{"d_model": 160, "n_kv_head": 5, "activation": "gelu", "norm_place": "pre", "norm_eps": 1e-05, "positions": "learned", "qk_norm": true, "attn_scale": 0.177, "bias": "none", "beta2": 0.99, "lr_head": 0.0107, "batch_tokens": 32768, "doc_mask": true, "train_tokens": 174500000}
Each number is 128 + 32 x the weight over its row's rms, rounded and kept within 0 to 255. Layers, rows and columns count from 0. Numbers have three digits each. The size before them is the row's rms in percent of the matrix's.

# layer 2 MLP down (transposed), 640x160, rms 0.118, rows 72-158, columns 80-159
113:131150177125136115148181060083111135114154101157119097117117150144157193106064102118159104126154160148131125175120113133161125113185120131080162124143131094086167116115051107147113141099099064130112127114154100116118104127087157187120138080
070:125155102123106144119123128140149114140141126130114139171166132084109131125131147108079145176053114121107130107117107108107147124239123150105111127128132138105108151056081118121096099152144161158098168146117115137116130118092145106116110160
089:096138077189113070124129081119100158153043165147107081120087117134091111150135116106155152077112130140120074110092148183110129086110102097143096100138107127154192184114168114096114148195246149120121105125120133147177109131189135133100088112
080:091174120128131091099115086136143148151125157147118131158152120105172087165123091091101122161096148116144171156112096136086132126238157120084104138122126075145135104078075186124114121139103136177107148137103102083127120147137131142135101106
107:085165175159130139130141115163054145056062085081052161153087110128108095135112065122172171162123134109156081104186148125122149116136115167134120164112110153136125092150152119080128128107157117158103136120163147136093126150146122164123177112
110:170099104183143126142150092094175183111093132128126142114163149142141139114067084135099120157132170105186096129165153152128109112110150093124148148195114153174203104125161123094129128121130144148106137153100088165139065102047215120113098146
108:143101109168176190151138140163169112177107101109109146184147074107133152139096078118118123104096109118115095128166191094098165126118090150097172097124066144119122100165139119130123112085185062146128107146147110155071150145084148094121098080
082:128129120152098144081134118127158135106135122121084160135143070125129108115154124113123112131054127110115151132135150104129141088248136167080165098126128136145140168083088134167114111128113167116115124145126133107120112108104158122138122146
113:128181139150101106127253057086096146153143173102127096079101197151130147108150129080154130194128136186185112115132168136168154152122132113120152092121147150063111164083163099110165112147149113148111085121122106155069086101107138092105108076
088:092132099114111116194164152111123094146149153148126133190133121141120066114123134127195070119182120113129127115197139094089174112102127156101128166128097139086079126146109149161102155144119118124111148173146132127093106184131113098117097132
076:106154118130107121113107134115138134145124142131109154155130098114117104113122114106126141142057116139114130120150120127108142100255134143102152112128129143157116144046084142142096114127127163156137146137158121134120116118106162119122116151
099:134087188128151148107155137114049135128095137126117115148181074100140078132193155101079128149120133116116092213168102194116165105128123125136084149128101084119123130146166137165088144134161157179136127185065106113089145171129187152186082149
109:147124143145137149099152120154068137093063155134033142127123164139160142089152177170155125105137134071144138085101159125139158170126157110123095121143101082142106206084086158130155137140102137140064113073125124074074164134107109103102155121
121:117138177119088121114089153132139122165137123135164197089087080179070137065139078154163208145079134169107155112157087121134115120141116060223107133101111160141137123094117093165102146177136124106092104120181085128137130115123151145157113174
113:182126111060104169095179093172107171153118105166126147108148112119100130158126097147041137186112153149129094182178178168127123136194092104128110136059171073098157152090140155163156105096102150182130135104116154109163126154101139086184162164
096:113158115098126118185195131158100176109075180094185167111122068155132117091146109196145139149134089104122113118161110128133125131145184129100121073130112152161142121110086146116155106146185145136136131109139112103127112138120119122065125045
077:128173132114113134101104152139127108067153114138113117128115084114112086152149184114145149158073159128105142139166103096115130112219149116067109137084140144142130145069099149175130148105109165132120115154126110152141142110094142083104185145
095:090096125146070182149144129097167085083127085127124135130117193159108157155121145121153123142147143137074090196122159167072040099098092090142081157155124146147140175179072115152157118096131117147133132065140167182154153093133046085142131108
074:131153136143117109124101144095151118152135102169086146160140102133097135082136130110145122095047116133108155113128143106115157105235144159108119112111130117143093133085105128161116087120101135164091101140125128125144137103160127143106089154
095:172132088145108090148155143091111125191162189103150103151104081126167131111122100132113167130084074168109199117105084125137102104114131125166117120121185081094156114181116118110120124174129147113099131136137132039190076100150163117134136153
106:154097150157129086125136125163121109193118113097115105169166141080153169097137111152143115056156180112129093106120135161142145179100130111253098113175087093158082134119131079099127121142133125114073112122103124132170101134158104114129131123
080:121145123161140128125125101127146117095175169155120117240132104067108170105134149123095137123068116145121135164127098159094128123242107102138099133084127160164089122061081117098112130092135117165097126125126083138135162115154143122089104156
106:109143078140118163117103130150135140136146091098137160134132080113169136176170148132133105106124163150123106067172035125108140103143155146132108172142136128132114126133169142172153117119164135120157106055117120204105112126136147196149158043
092:146133130169169146141140114180110090085080147066162097118128151147130113105140108129188225200105094158165133137127116065140118149051156083124105104206051148099115118139150110128062129158159063142118118165118176104099144093139193139071171127
082:135150134092127142151160116156127109139126138161065174144118092155122065116165130098180120114051088086107173137159145087118118085215176150093140176157134152116131085090088140129103104085103163102082122094131112110130137130119126097124152174
080:127137133144108152124105126099144132143140167125106140151131120108085098144133145099152124140058102137128121122134149081123139084243157139087107111123124133139107165079040124185108102108137190131091140113133143134143160094137138126129121129
106:170124179124146153051106162067124097120091155132088098149062129151124142096103091126105095126111119128135151178125103107150119145224145155142069079176150104102099122124110122177100109105148125111073119172173157086139151149172139155070105143
089:125144129118099055136132133155146113133148058190183147161159043116134138106115086178090138106156104135105138155138159202162123150137190151101098124160118130117136131168126161105154059125209157125153105150175132176102119114156215102098103061
086:157133130142092105044145137166153155132135095102111159098137056095125085093138110127118145142094131120160145123151155136124178107217138122076149102106093116134150156071084145150128112130109158155137125164107106088094155130090140103144102141
119:096143151142116189129136128144100107118120083122133143155129152093123156146099143115131162113199122175054125190109166119084144085181142114179168121119149130141131141187095114137111097104089105151130133176186113146133158123124128097167135129
117:146105128163114119186125089153075129152112137193186137148069114105176160145163109154148096076099128126139068076124115110101092103147151145128108209200121100153158142129139127163147140142120139171084142104119084159163149114066127158170139144
116:090193172146113115115142106084098071114128178068172131125110135075119101117090163120114079134140126131145111104158146141161181102115128148155157131103144130158092142120085159131141155121091153145112167112158116147119183110156166139114188111
097:129128126122090128124147121102146167135167103137162151127138115148125110076040115110122129128146097167170085129110178081123157149122150084140123157097168082137151103128122168040135101185177139071205141110116180143172149197082127117115149176
098:108124106098142155161133130137146148093129155124107127103106172120129138121133091147101096163183083119081187096133159123147123104097138098152132094188126090117094124132158120082123166123170044135153202116079161169089116165094141131066119107
111:076088147178128160139133108145112193125099141057142120150175146100146098204115121133086092144127127073112142118103137142125103143120078127067133142068110157150134145160118094072157106115137111147144145138145173148119155203140133085078150144
088:151115113111110117123119102147157112137133099140094109139149094109135153137112135128151117145091087121086168109115101102137138100188121110076118128141177128151130163094133173201092106120142127119159098189100139119100113112114119100115169147
095:086148091115131103170132060121127124134104092089174103111100131104094099118136101137163187154176125157140124114091116051151154154065207131181173106139113142158128092128187162155144082098214105090171162109097119135144062156114059129130164172
079:148156106124116116092091118091150137170123106107104153131144075118142125122134165078112153173059128125123129122153119144105131088255094120089121129150154143146131135079093107170137136142137155130144140141130122099109077108103140122127123135
078:165158125147134102082125128152140135155131158117095140188144111107163092097143080125108134091101152119115123128138130116124143085237072156098170119143114120163139170066103192131090123127097160172094118139106096128097122124130111135145124129
078:139197102141160126102109087190112124120117138137119099088148059100169071085119132139155123124118121097149148166147145086127174109223110105104194105108116155119095141065114128205160066078104119165119120144124135079144129095138114092156151159
128:137187139134133111065099145125169189092100130106098121084127104127146079096120142155094095134156165110187139129069104144158152092222065117105127099126101206107179118071081164144114150092109092176132087125125143116156147169159111098164116117
100:160171160161157127148109124064178149069099106137120141120150131141110119107106195120101123123131132137185120129095174097114130106138103136114071117102128142166122175150084071163134123119084084123140152065130149129136170107126132186109159131
066:168136114155134148085124143138146139147157115146108161125120075104130114119117127099101126120057158119122146126118120103144137094239142160073133119094136130136128150049098132152112128114135158108119105157110139096137112116128121125120129147
081:150159113140108161105143090155106109151102147130093140158145157091097115103157125130085130098079126152129155154136082092111166155239120116101142121143152149136105150084108135145074152109090171153142122120114104146082102128092114124109118129
087:109140163196120179081115126170127141131105111122143080153130180038200122108096113133119086130189121070134111103170083113088122117196099171157119151084112167145107105106118124141121168127155119166131112176104137133101157123118162142150158163
078:116142133151111157112097112103141154148106140138083117172135053103109113107129127098116142135084146147126137107132114112098144108255137132132132125116147144128110134038086131145107118139129152123131139129144114127126108099097166130144124140
098:145099131155117109116151075086123145136114135128085220134178108144116142141164012130082144139108148133118163102161119154099098157079100145076105140088152133125093123171097160144138142141165163100161156101113053121105132150096144100191127143
103:121153106138127124174116166118132138159181064133119136177134184108089134088124183137178125094120110128083176111133174151121156103140198146140083136149152109096138093177173193089131171148134193152150136089108129085115178107156127119157139066
082:103136157136138146135092109175156120076127051074092135137124094139081115126108109173132143151181146168170115115116114147120118127123121138131152127135117159093091138180102101118186075180145063126182106170153124148079174108147152121140092090
092:091110154121132157112111104115123192153121058100151123095045126129111175156097129134095188181216099125113114140088129141129154137168144101156138118155119127081124116215059171149100082138088186148119140114145126129113179081141138118066094086
086:128150123175129141148125145129159125122161140143099112163126074075078161117111117122152140118116131138095133134102103131124107086228131121091138133115172201160119124060049142151108110098100126151118128160110127164158102133132135107124106141
110:092087078094174097164111172138116168155126101137187062125133091124163119166172095172138110084099115138095137083084180124124167149068162092167142123157129130128100096130114149121129153083171087142172123117171158153160143146130117035104106058
116:134120148039189152163171109149120153139148136069144102137103077150140168103150139156119129163099107105132143168130159093179169146108144144101156125124142106148038099087124169107156108148160115085211099129155124109169188161100125135102129093
128:185158116100179143083127151133131084130192130118078104089173169109140117117127057100079116210076161127109170158070067136097139092110097127149197118145161171102157120102078117173137101096118150123172143126122147122107125083159141078152077128
084:083105125126118129135139137052106159154152151119133061121111156104126152165100145112109137137170150158142107138163161136182163080128129137102159090053134109097178160071179113161108190165127132129093088180123189179084108119126124124079129058
092:150127161139119105120116098124098137131165129100114094173113076124154137182144142123127143132124086156147126144126101066100107152185109134113162113110107149168131159039039131151110153137093123117137157133122142115125124098111154181144155136
086:162149117137126199154136110129136129163120148081140139151158092129122123136072118125124108151151115117148108167142149129129163150129131142098104121117104198112158147130108173109155132129083137164171123123106063099136038158144175218120146159
096:153099102145117143167146087095207112133109100109107161104111145147057158174095103155127137111165110162135082080100145099137171130081143099128152168129149134165079129120131116098186196123132118136118210158160079139130132078162112203130152116
102:150177145168049139119154160152117108109157150143114120063101149081129146108126107107077152157124121059115074110177112155111128159101102105097120115122162159125122172165084148141172133159161141132078113141085080141129161223111109108127130190
085:122170148144090129114108096175130122185116134156152170108127103070105130135130150066123160166083132147132137146148100125136149131229158144151142149123093124152138143118092069184165180125141125109144157084108122089108080121091140099130123097
103:125133076104149101167131135045101164128177071101134126181162188175100089116095067106099133151166109163094150082109113180094172114084070117148079150131084152117153128148158120096178165141118140081210144115126151131157172154159151123134158117
103:108154087160116091199078101118075100106093056122085145108061092204157150117130145146089115141131094104098138160145119125097127124148138163063125128189084097125158113107125058091145110158110113143105129136159135189104138109128173106082074187
098:088068132126162178152136169135003122088095180103125100099176123135114145136146186131099110170130095071144113146069091120159096130133132120149120117117157160143074087112123127147095107193177142166137085088153157156113142122132122193167117123
074:117106119117069126095131113109116137120155103120096111160138089105118097105137132114123129078079175141115177135127144094132098108242127138033132130095168165139121176073114136142127096121096181153082131171119112118139146076112113117123144132
118:166068106126116142088060142099103175118116126099187189193164139138096113174135197177119103184143143091150142146092131175154100169167135123121097058151085133165122151211100161076147097130106097147161119152150185145094170122151201123120116181
090:098109135162138143105161142086111058106099148112184115157204185137122090112106123101138148092121169118122111162125139124154100170113103146144108103135181187209166156077088074107131151100180106119122141110164158132123086132137149059163063126
083:137176132110118134131124125156152149175126154144117145196183125107108131102150126120166145112037117133093157104114126128131149123216129142091119120117119146143119149032103131119121103151142137172120113134131133109105085103119103161138089138
084:192124120166158100105115157144121082156182130130131130105196110109171064115086127081106139139086114123124185117064162153134157199046135116094092148157164121112126123100125119123150170084124078131156147140111122107123161111106132176137123145
122:094125137131119157169138195125090095108137120146130090100105154196144125146142143107079133095183196126091127095116102154108164170091129102188055111161167126089113161170183100150159158094093140131102038119123168094135187117130144123099113115
099:130050141119095096084093144147119098142201099125113102084060105094091124150111146124077217145173119164146089155115149179119136103164171175173107137126157080102125138189127139126150151167125133122105093145171166089110135142100118170122187078
073:163154120151098118109138123123129117127141127114098149154142123106129091117151125111124110113057156109129138123127120104116153098243121146063149106096138113143118167074096132156103097131116175150113122157102119119123132140119141158122108149
098:136115129169091092133137146138116139140115124167137149156094118124164079114101096096135093165110113084169126190123143100103130136211097141098135090158149132157101131041097092116102142107103136140113156159076092111141144141086098142156084152
119:134097137103165121151100114164137095160110137096123183101097142138138172156124020069127062160072160124159122102096147113059136091151105156156140102197111145134184113157152195143094123141105100085120164163163150162117157104132104166164120171
099:123196139142075068123158114126119104123139089106103082105110138153062095102134155146095077139124164145111129157156129165115068130154120119111114116132148121148132113151094154141140067110136187128145070100115103088114136190109083158121206118
107:193156126071092162096111125150118141127127135161157065117136140133135113179165108138163121179064178142163138150146042111132143099197097162144094111120134120127159113126104142178111082141081105163103168122047143150190153134155177160118178159
117:130186132122109115144168144131110160120157086116143102096091138108145130122074128079095123158221099146140123162186142164151105154140085152087083056117150148104157081206101125073165122146152111118111127141151123128133116186082112121148134169
124:124128112123128128112153163130121155090153191154130125097176135138153099116172128133051120128089092127094119054116138167086103114192154100080112136140138162126149060127088124131152128077127093138102124165115116085110126098164084151148126071
105:101065112129176126072119142137151139113124107126166109068147163112194114145124190150108148157149098166102087101164168108149140138098149099111141153127148116116122123116212162119187116137161097132136132105068166100121079133070131086116164081
101:100111118158100140170107137070164128097103109100145120071167117173112128129103176124101085094174140151140085109168157187130146148151157163164154140090078159132171120163105128077127155141160117160109197125144124118143100107112140173138166141
113:161122165142173135096086087077072112141098127108115151103166149109107106147133080121079175118148184156080097160098172199133130105063059193077140121136123162151130125157224158147149148068143188136192161065135093148155163156090097100123140074
086:106160170181123103159091121187190141060172122122161082076140116119114167059166098160124126084065097158135108045094108149077114161062143127084209137154132129153124155137083119102138096166115105118090112112155167135119172123112059152085186119
111:169114092118147090046124097135099098169139131084121151148139147086130168106114093102106178128137161139112159123170126123119127133117138079139111202163115156147147166100067178107104088175146102115126156086141069111138119115150135095067113161
104:145142153131135101107095133081178123113168150101141129171131123110093101129098107111178088091137152135146090140161114194102127148060085126105132194123125178124127117151074122159151125159132085135159129127116112098058139149146149132115084109
121:145110201133111057161189125124146046118128171127151132149079111093111138118080094077162114150128134131124110130124060111118135140112144092167133136144091195161093114121173156115112099115148127095128064102136142203126112169161153150091115127
089:095088118084133133192112199151155133147170088107148213093106173151163113126142102111128145090185094139123155130108112082160078198173107077171081142078135123116143140202094156158133157120151095091076114136178099095121140091146109129137126058
108:153084067137146082146118042126151121127116087124160146151143185158115146099116132138216196067112157196064118112087168068145116141090107135129118104114132108167115100131153216126097122155113157118142116094093151130102139155127117069117113129
070:119137096135100139087116134129131127148151133116114158146153097108128108119127146106102119133054150119140128104129132118117144093255145148093140111101130110151109149065097124172107103120123175138114128158124113133122124118117152140116125154
# layer 2 MLP up, 640x160, rms 0.142, rows 73-158, columns 80-159
065:124159120130097144016162111129172106134165133090089129093153090118116117135138168122090156118094132086114108152150125116119089156172161144134182092066141166135070153086073127161082101094102174164103077138092108131131081131109213078126077167
096:098121059138126190121155139138116124127179126176141158156169119062104113105154121112152125180091155104098145153130092089154138117120124137148107140128192125087126152109099146138121085101134122121137085126136134141097125112084141164131073136
079:146188138144108105095137121068144106150128135143127100150196140168093070134112137102131106137079151129115130125114115108110104184147164144116165171120136129180100119076130140168070138109123170154100120124148064143097152083062111112149113182
108:108146118172037144143124142111141137155175146101175156110151092087143085144158231120109128115125157090118185160106088122193083096136126160139156073176140181121092124102138119124193066120141152066111113122126154145098073149116179122122126163
106:084176103151109177120076152157130088080096130117102136142163090129067143155136131042115158115094078179059161141090139094150125155155111160174107182175114111108117147130124105142074078088105126171115077137152082159121151134103111140133069197
110:141147114160075201117125143178112163152080113125049136118135155114066160121124131077086149143092206134148098227122138088185135135156140072112145153069152173127176154152104097137063069094132105159168105132132120126121089124131174073103080117
073:138155117167150184110097136155153079117120159121071167131117098148089104150128160125142108155070167139148138155125148096146178141159138097110167089127111140199102175091103133141105113113089184149099099222097109147154104099142140079125051145
111:130118100103139118108072096196136107152110149159125136165165093131123109095082102057122069164118109131140109128138137105142091151176153080152123075129135140110070146094092114152108112106063088183109122177139020102160155095155150104210128145
096:147166106139114159088110127138132192135161108100119140123140119127084112143165075119091130175126152149161118138139167147094079113165096136126114084093161105149101201058110161144111151123162122114150007083102111148093129157110171102117144123
062:148159107179127110129116125065190076106149135127079136156140112134101082140128127137138140121083080149103165125165120118117146098171103187079174100116154165148098156081097119170123113096079177162137120173142106138099096069112216114171150191
108:125127064125103113092120103137140095118123139125080098156096114157122089113092107091141129121108139138131123179104110170147135168172115128160089109122138125138125086110101126140086117147103155254089106145133085080161159129178141105170103145
111:126138135086074076048127098154124127091120100124085189161124123068125161164184155057095120148109152178146158118093116124099154102166149126134173147067064122135173109126071111156148118085123147142132117101119126079103116130166072132116144120
114:110139142170106210086131116143152147235173065113141161126103114179103147141172110137159154146131156121125089145135106104101117097204130099103130095072150145179127156120079105183155132140096115095141100120074128087101119157092104094142123139
112:110130127145154177107112058143126089119130174159053132149126130127088099114108093090154153184088116150101143167130086162114151169150089154154107112073148152145149141092100108143084093131095134200063065131178104144173105167149108117146142166
101:134148179096119186130113104054094170142109123138110067162169146150170091135176136148183108146102161133160110099156103120138148063128192123098147169139155131164104182055081156147146131135162164080154115113125144157079127073051115139137091130
077:143207145139093101095139155128129116107127105112079159120113135145082117145156149099100152120081134139085159136153123140130126127209113147062152098051163169129110153094088160168092113081089153163117089168083092121144120142134165089152128172
102:129100129140098097118156071130137111170217132155142158151138132119114131129180196096080130121143120083075138152089040181119149102146227151118121127098124125151143095085086137101100116087126159109132124095172082098114112107113152145105172148
077:138160100162135156119128148126138124151137098144086136179133107101085093118084126115171099112073109127075171098145138141132097094185133172086173124108133146081096158082111181192110090110079118141098118228140109108107105129135187147078090189
109:087207095159109161126105078178114134129118138125116148129143123092149110105152166127102141095072151107073154135108078114162177139147158094154138091120130125114153115081103160155102125034107132134068103178171159074115132113142111107160121147
103:131132118161123150097061092103126116107181101121149167123107109090100061162148135131064129166123082126121162158149109147165075077133187151094136143146109122076156090116080119117128059087163129195175121129134162163127130205129135144150113169
080:106142091124160107117135172126122091114135075101115129137137102099117080119175183066143127102090128110078195131151145094127073114170172199102152128108097142115107165113075129155137112075074158185122105127128060136098114156146169083144100162
109:121135164118140112116076077125125127124116184142120141112104112153121132116118136066157151088132116125077133081165141188136145129135081130099095177100091138197123122087094135143123148108131161157151095104051157150088140118142072213189123148
096:136135106055128115091144129121131084091219111153139175139177171089110133113149124150119100092070152116080175145146133162169129118124108136111144148063175194114195139093126159151146059059159126112146058108117134115125096109097102107150188178
087:106192121166113146135115139168163096096115146145114177154160083125094120172127102103109085169100167163160158206126121123114145114142106155099123053160090157164132196087124091114105104122096150128138112145153156135148077141138115140126108140
075:157183134158108202092150137093179100131107140109116112098152047112081110163124195138097101089078095108083162184179125146148133135159131175110156079118117162149108152085112144151129109112072176140092092156098064135164096115114207093144134163
103:092203114144098144081071152138109156079095123132107130198154093087118167144117136060109147095097148160107156166095103143177138118158194107103107075159096160149081154110104117208113124119101150143110124178153149106130120167167139133084091122
093:075090137127082126111121113067132143149175109128136152172186147137124135168116081126124110092082146087112116166181154100162189048116178140157168160103116109156153122078136131125142072104143144175151113125100146161111107138061121137202143195
085:114162135093143122056151103191150079094136114169125202159126121114133118118130168118121133130098204123136147169143113100152157135178138110099139113098087114144132119108084151155109116040089140156100136167104109087156088095092079107128084167
116:120137138165104203109154116154170121116186164137122153155112130120120074165141177107084105157101171136107157171156104064108152092149141149081149105127108141182137138107105093177124096099107142145118086118122115094147148134078106142117066119
108:111097115105096162055154122117150099078132133163109110178148106119128149142107115140165109161059107121158135115189163084154154060179123115158144146088112097155100200104098070177128131160136092176127096143064037077139119161120130110113109126
107:123140160116159157064124130074123125083154101095081090172163144075112113168145130095116104106091126170173127152122090099129185125120209127144160146068106155181048118114117136160143172133147163124128148127136077130138162128152136088112125126
101:091148141150109122135097159152101131114192066135113124169209094090099111127130126112128102083123145114122146173139162146136068094138200173144123112112174112135078147084107162129130147073124117136132069150123100137127172156129147150117135167
095:134084120174145100165089165137106153160092110099125162097151099155047095178191084045113101121127146152116153152123086065124087109133122181134154170122123105122113141118128079123200046111140155147176108139143097114163119090128138065150142191
103:156149162087113092125155114117111091129148127175092155166170165094115166107080114088163136120104133144090108204133083147134138190141132050115179125128136138132139117094169177165069120091117138140081154182162102094098123101101183131136103155
078:133159111144105117077081183141164133116089118104113205139164106140088129144173157098129158111100126137119120139137108132147119121167141161115152121153162150171076130105143148197074092095099151119104110120053120129180085133087096101080097137
109:112108124168161144103119092141183148168133127123127137199174172110080093117100099099179095097092103133117143183129071055133119144118186080120167093087134143149153124068133147157103147025123156158110088132153114084108131135093096104179132183
077:137133082155097138120136095026175114163178115061091131098120136135157146136126141117159163150075155156111112167133103103139149136143117124098175094072132199207118164093104131190090040128091172135123101135094102148119070121137158099125096168
075:126163057107129110121107095135133084090141159097124177123150095124152093120104100102145092079099149128149164145161117053157118135164146118096179125088132192151144166098101151137091060106116142134057142119092131130131113106081160118170133169
079:109144120158096144045148113165143104159148109102134136163115113136136141112104116109115144100084144144130150139128103138150163129192135095086144090146102183128119125081118135206096116080078100225066120181093123116138085114146103086110100154
113:097168100134076138110132153115132102168129151117153047167170109136169119127133098132100108057103133102126198128136112124184092100149133077148144062141123189166119094062126101152162086157088137195074108099106133169128117094118182114105107129
105:097107133091153145067169099098166065143160153173135126145155129128171061107116113097180070147134168057155175203169153109192085127169192166110114141125129124126113115092098125139104118163120110118064150125104047135157141104159165173078092150
068:153160065177131181095119109108152089106151125133056161112138075115102098138108129102124105126058138148111148150144130083135136141171161159079176097062137182121106161089108174148100099121106152137115090208085124100148100116157143092110106150
084:149164188159146125052153032139136118142172099121094140143155169103086066108183096099100122044108172111132128166131075104120137173181163107117149151129159179142072141089081160125103121080108189176126104120133151111122098104087165122139110177
097:115169140171159150181123155092126129123135147116084135162114190129119080112099178155168127140130162158103117134155120124095118125166142190066097105058137130141125185080097161131157139125104123143109073163069138169150050105114133107145162197
068:140136111185127160080089125077180117159154107124079113099133075117117112167133124082147123124083144143091152118120093117097135144176155173114182061112164162111106148093093070184122071144071170175139117210137148131119080100124219100143119179
107:133163175116156148139131092088175118147174117166133178172171134159142090137120111123157072112099143153110134103167100191095169120133130071070172120094112157152107143087089130131106115142138134125155118105142185092086116071133105129160124191
109:049120165127082130156145181175115152074183090143114158165185123081054147133162128096115160143114165164142135163118127092113065112185144098105191139137147127107162194094141130150146099104146174094154043107105108102077103180110150112103136150
089:139144069172066154130138134168097111145113137176165136157146101150111076144156098121100102144122157167080134162115069104087171094140130160107137104144113140153196166097118164156075137096121161144155082109147125098134074184100097119172137142
098:113124131182052149101116137178158079123113173138132145205105101120112085154134162059153072117110128151104167158140137105125136078161171122074180090155127129159139154133074096169096143115062132178105125114100107110171101145122096164175124101
086:101164102160166104129070152123103115131115114120094155162131082085100147137161126090178161121103159143085191153163143153167097123170127209082183146161148139132096211092118121159105033111113137169111074142152114163139071129151196103158089192
112:194128103158085147103131168146170146195100139107118159114124091134082164171152066066101109164126148151104105156115092093105143057162093154089139127120207145143151134140096077132099080136093148178157080085099096102141093135149134118149156145
124:107102169103134122037157092107151133121136205111103086112147141177146116153110130091135126104098105133106100078144106109137161135129161070123153157086062159155149126083078108153115127096128143147114143106109086107116147096064091155116131113
111:129159112099142153105134152098131112150105133143125052179184144158139085112151079123129150133105151094134149184094099120152113138158120097132151084116142173167113089060134119128122115108082159216113106082103066133172116098117140085076059177
095:109125130167116144144133114132144102190111186124108113151184185110152076129068094110147062116150093164100097155097119107159188073169164149103123097114127119072121129065124146122119156100105090216091092165103132165149119145098103115142135186
087:161131148178154142134114123081188116117106103121129135180165112163058084122131112078163135151105166165158146155109109131168142112188106157076151128160152129173119182068084147130104059084112157162132094114141122156103124095092177105193105228
099:098139117142136164099164043129153089159171142133087118159139119090153082155147094108170087155085161169173152121126092131123161104142162144095151170161119137119169178051077141149107128125121141165095074150161127094124127090088120138161151191
092:156145091075132157100100157112148120115120149181129134129150163157157104135092094112153098124115201094150146158159145104207105076160132187078134126149188163102184127116066134157130061145136142127150155107018129119149134113135124111115095170
105:097096177077134097073148090150140165158092121114101152112143145117117122153099112070163095145134148098150112113211161099187096124155163129070084124150135157116118124098070113179138132053099098196102123126090074110125174136173137145145122133
093:122139107172102191139179078134130133137157156100095151105125160123105107197146158095116126150081197168138096113131083059121144103149201166135157046073120150176133165110103058143152109116110190137132110151116125112126101148105124108130103110
106:164142131088083142092168153097147163137175117132126143170168123114123164161098120129155107073120152067119110122128167147149135100156168130098136144115146124156157139124062125154062082138076191114147121107078060122121101071155196147105119157
100:124168142149119133105089180137122090142184083183077122183124136148148114129122156156138110130103124114136169158165187105164078066146135140120091117155135114140066114124080110184134122118144076128163096148059145123135133103113096117121083215
092:158109102098101111069184093065141115173167111154096140161137090076144136085103074121147091132128172140133128133154111115157210145198107112087187136127166142107146128091091170175097102117104076135038133101105167087123115102101116124134096149
083:144157121150090137115143116146146132133109155133104173142145115120084111122135148097133128113102173117122143153159144079148099131182137078099158119103157157147102165114101164158122081070105184166092068197063152146127096120121210120159126126
111:112101090159143156074110073097120164106152115101141147112094106136117078153150107166107139149127099099131162107166078122088164086164146203096100094064125169141158121101045097118138152151137140092152113152135175153121148137129120169144160176
103:096109124175136112132121142108179152127215102085135138139167127165137109131120170122113100089149123135155085153136157097139137058162162157126184176209142063119101107113103115182096081109139106122140060142147114074098121126112148129119104193
075:109129100114116190103130106128110112137142124130133111118138063115083110154152167115144090141097096121128141137118117107132092108166178137101180130095139107108110173088118160147169041130095162144098135194138112118090121125053137151084122213
100:127177109121159201132149107142139099146141153157112155091188107118098090141092066160170072181098184136142126130150118147121142103110130096070147101153185162126142194064104123205146136140136127156172072153101137096144096147110153153159077215
117:125117115140103116135145110158153122142157110137144180116156132172090117162156127127065140126129161142102115149072019106054117105152109121144150118107164190147131173124108115143196089066083110129159051112141142107100057108104110133174157157
112:154139100147121198130172082107130137157127178126074172131110163128087132169145143104109113174122169134116115122114125077151149137134064164064116061151142121167121145100095138156140101108103109152082075150117148100132070180083136135150104141
067:146182089175127183113123106121158087133134153119065139186155109117123082128141126087124077094059130131125146166156131109138164132164162126088164098088155134174099158109114139158093104110069222168074139160089113111158086125111186103120109150
100:132123159111123120126103118140175095168139152170116126182168146140120056124118083087172045168097129090152114177113103078106169140159173197118133133071173122107108152105091140158095155107065125181139122136077102146134118119114131119163119174
115:137108101087096136095180153117147174126125102114098161171127124084079132179156146157113102127094145119124115106135103065132116040162193096146177094109112142112068128123130112199179127139129104098156118135151078077143089129115137063119126135
100:137144110091130103059153036145125136131113119138150159103136118116112128144108148081131149129100120156089129125146144079157106147146165094030141090180104186163153107077113150185092119047163171147130133154150099101053137141167143123154138130
110:127134105152175191157167103152181090197133174124092178129175133136096068104101118116155110172130140117075161140146136138161095109168095153101128056090147170111122116102137118123148086085034144182082067104145112117140131137089146152131124141
120:131140124120077124099142109179146166154168090098094136105149108070105129121089171072124115099142154112064134189183164130197082111169137183101092087107106165115127138104111099128130102082128102170135097155096118147113124170145203159172130160
120:150227094129107106073176190120146151121090155098128113132162115170081159127163053109113101064086126114151169121138059116103071133118132115167105060157134174172138143132141134148082118127076133160130124107132112074166116091087129119094092111
109:104170153176120142135098107120130152105131095118099151165133127119068108156181096120051152130129121153106098172170106156085091142154194154120138143150175156175105163082137130118116090059131166154170040113164159171125095173074117102156148175
100:160180093083102060115096148098102106073102095134145132173157116125161107126119124084151133105097202099073167123166093129185101105103150133078168125187114132133141078107105123203094088110119143189090145133060077136134123090133177133175074179
111:147121127117122165084135134127144053104202170162132165168173012123122170172119113122122089131070193152119191172118134189147144151134074140143172099154113125172157202124115103144065092146103150142113091108081098103154109107147130141122128143
097:150124102107160108099174106076136148195110117096109154132147163112139096110125093088183109169129190115141151164149142136185135080109117158142127097070076125100123077123122130125132086091137131145166174153105093114162038114096192113112115175
114:157111144111128137096153051083127077161117142121098168123087127121123107145178122078058144156125133157129165142183092097150130147145084204124155104106101133173165140089082103138114093072066152188074134136081129145134128165087108100181149150
108:084177132166114159061128110135110165115214078113127144159147084112139136138090121091140144113130135131083117131150129149132058125167165074112143095127119155189148164094091131194166138139087161091102107172148121058163116171123104164081070151
123:171219091104108128115138134137125128126102091126141122166178079040079118139163090146124086149099128115133131168124161163128116111162109110126111170091148138130106206084129172144084145111124110151126073142088100164076101177096188160161111173
089:137146177166107159088113156146143139135176108071119148093118120124115071167154178047149112110116159179121109161089063168157099118127234122097154119141135179152074138134102112145152144133122129131160148154124120129146151110129091082117123133
116:148168220101084114135079090115162120157148187188094126161117105101104087097170150144104066143100121149099167172115134103100100170136159093120150135118106157130106138108081174139169146114094145164116135126064079171159090073115084098158130144
061:108170077159153166085143122122137063139137153141064158166157109138125100118124132110118085098062105129113155117152139120156118099177160160090159078072124169159091130081097104173107100079108188152106105208106084107175121099116157132148111182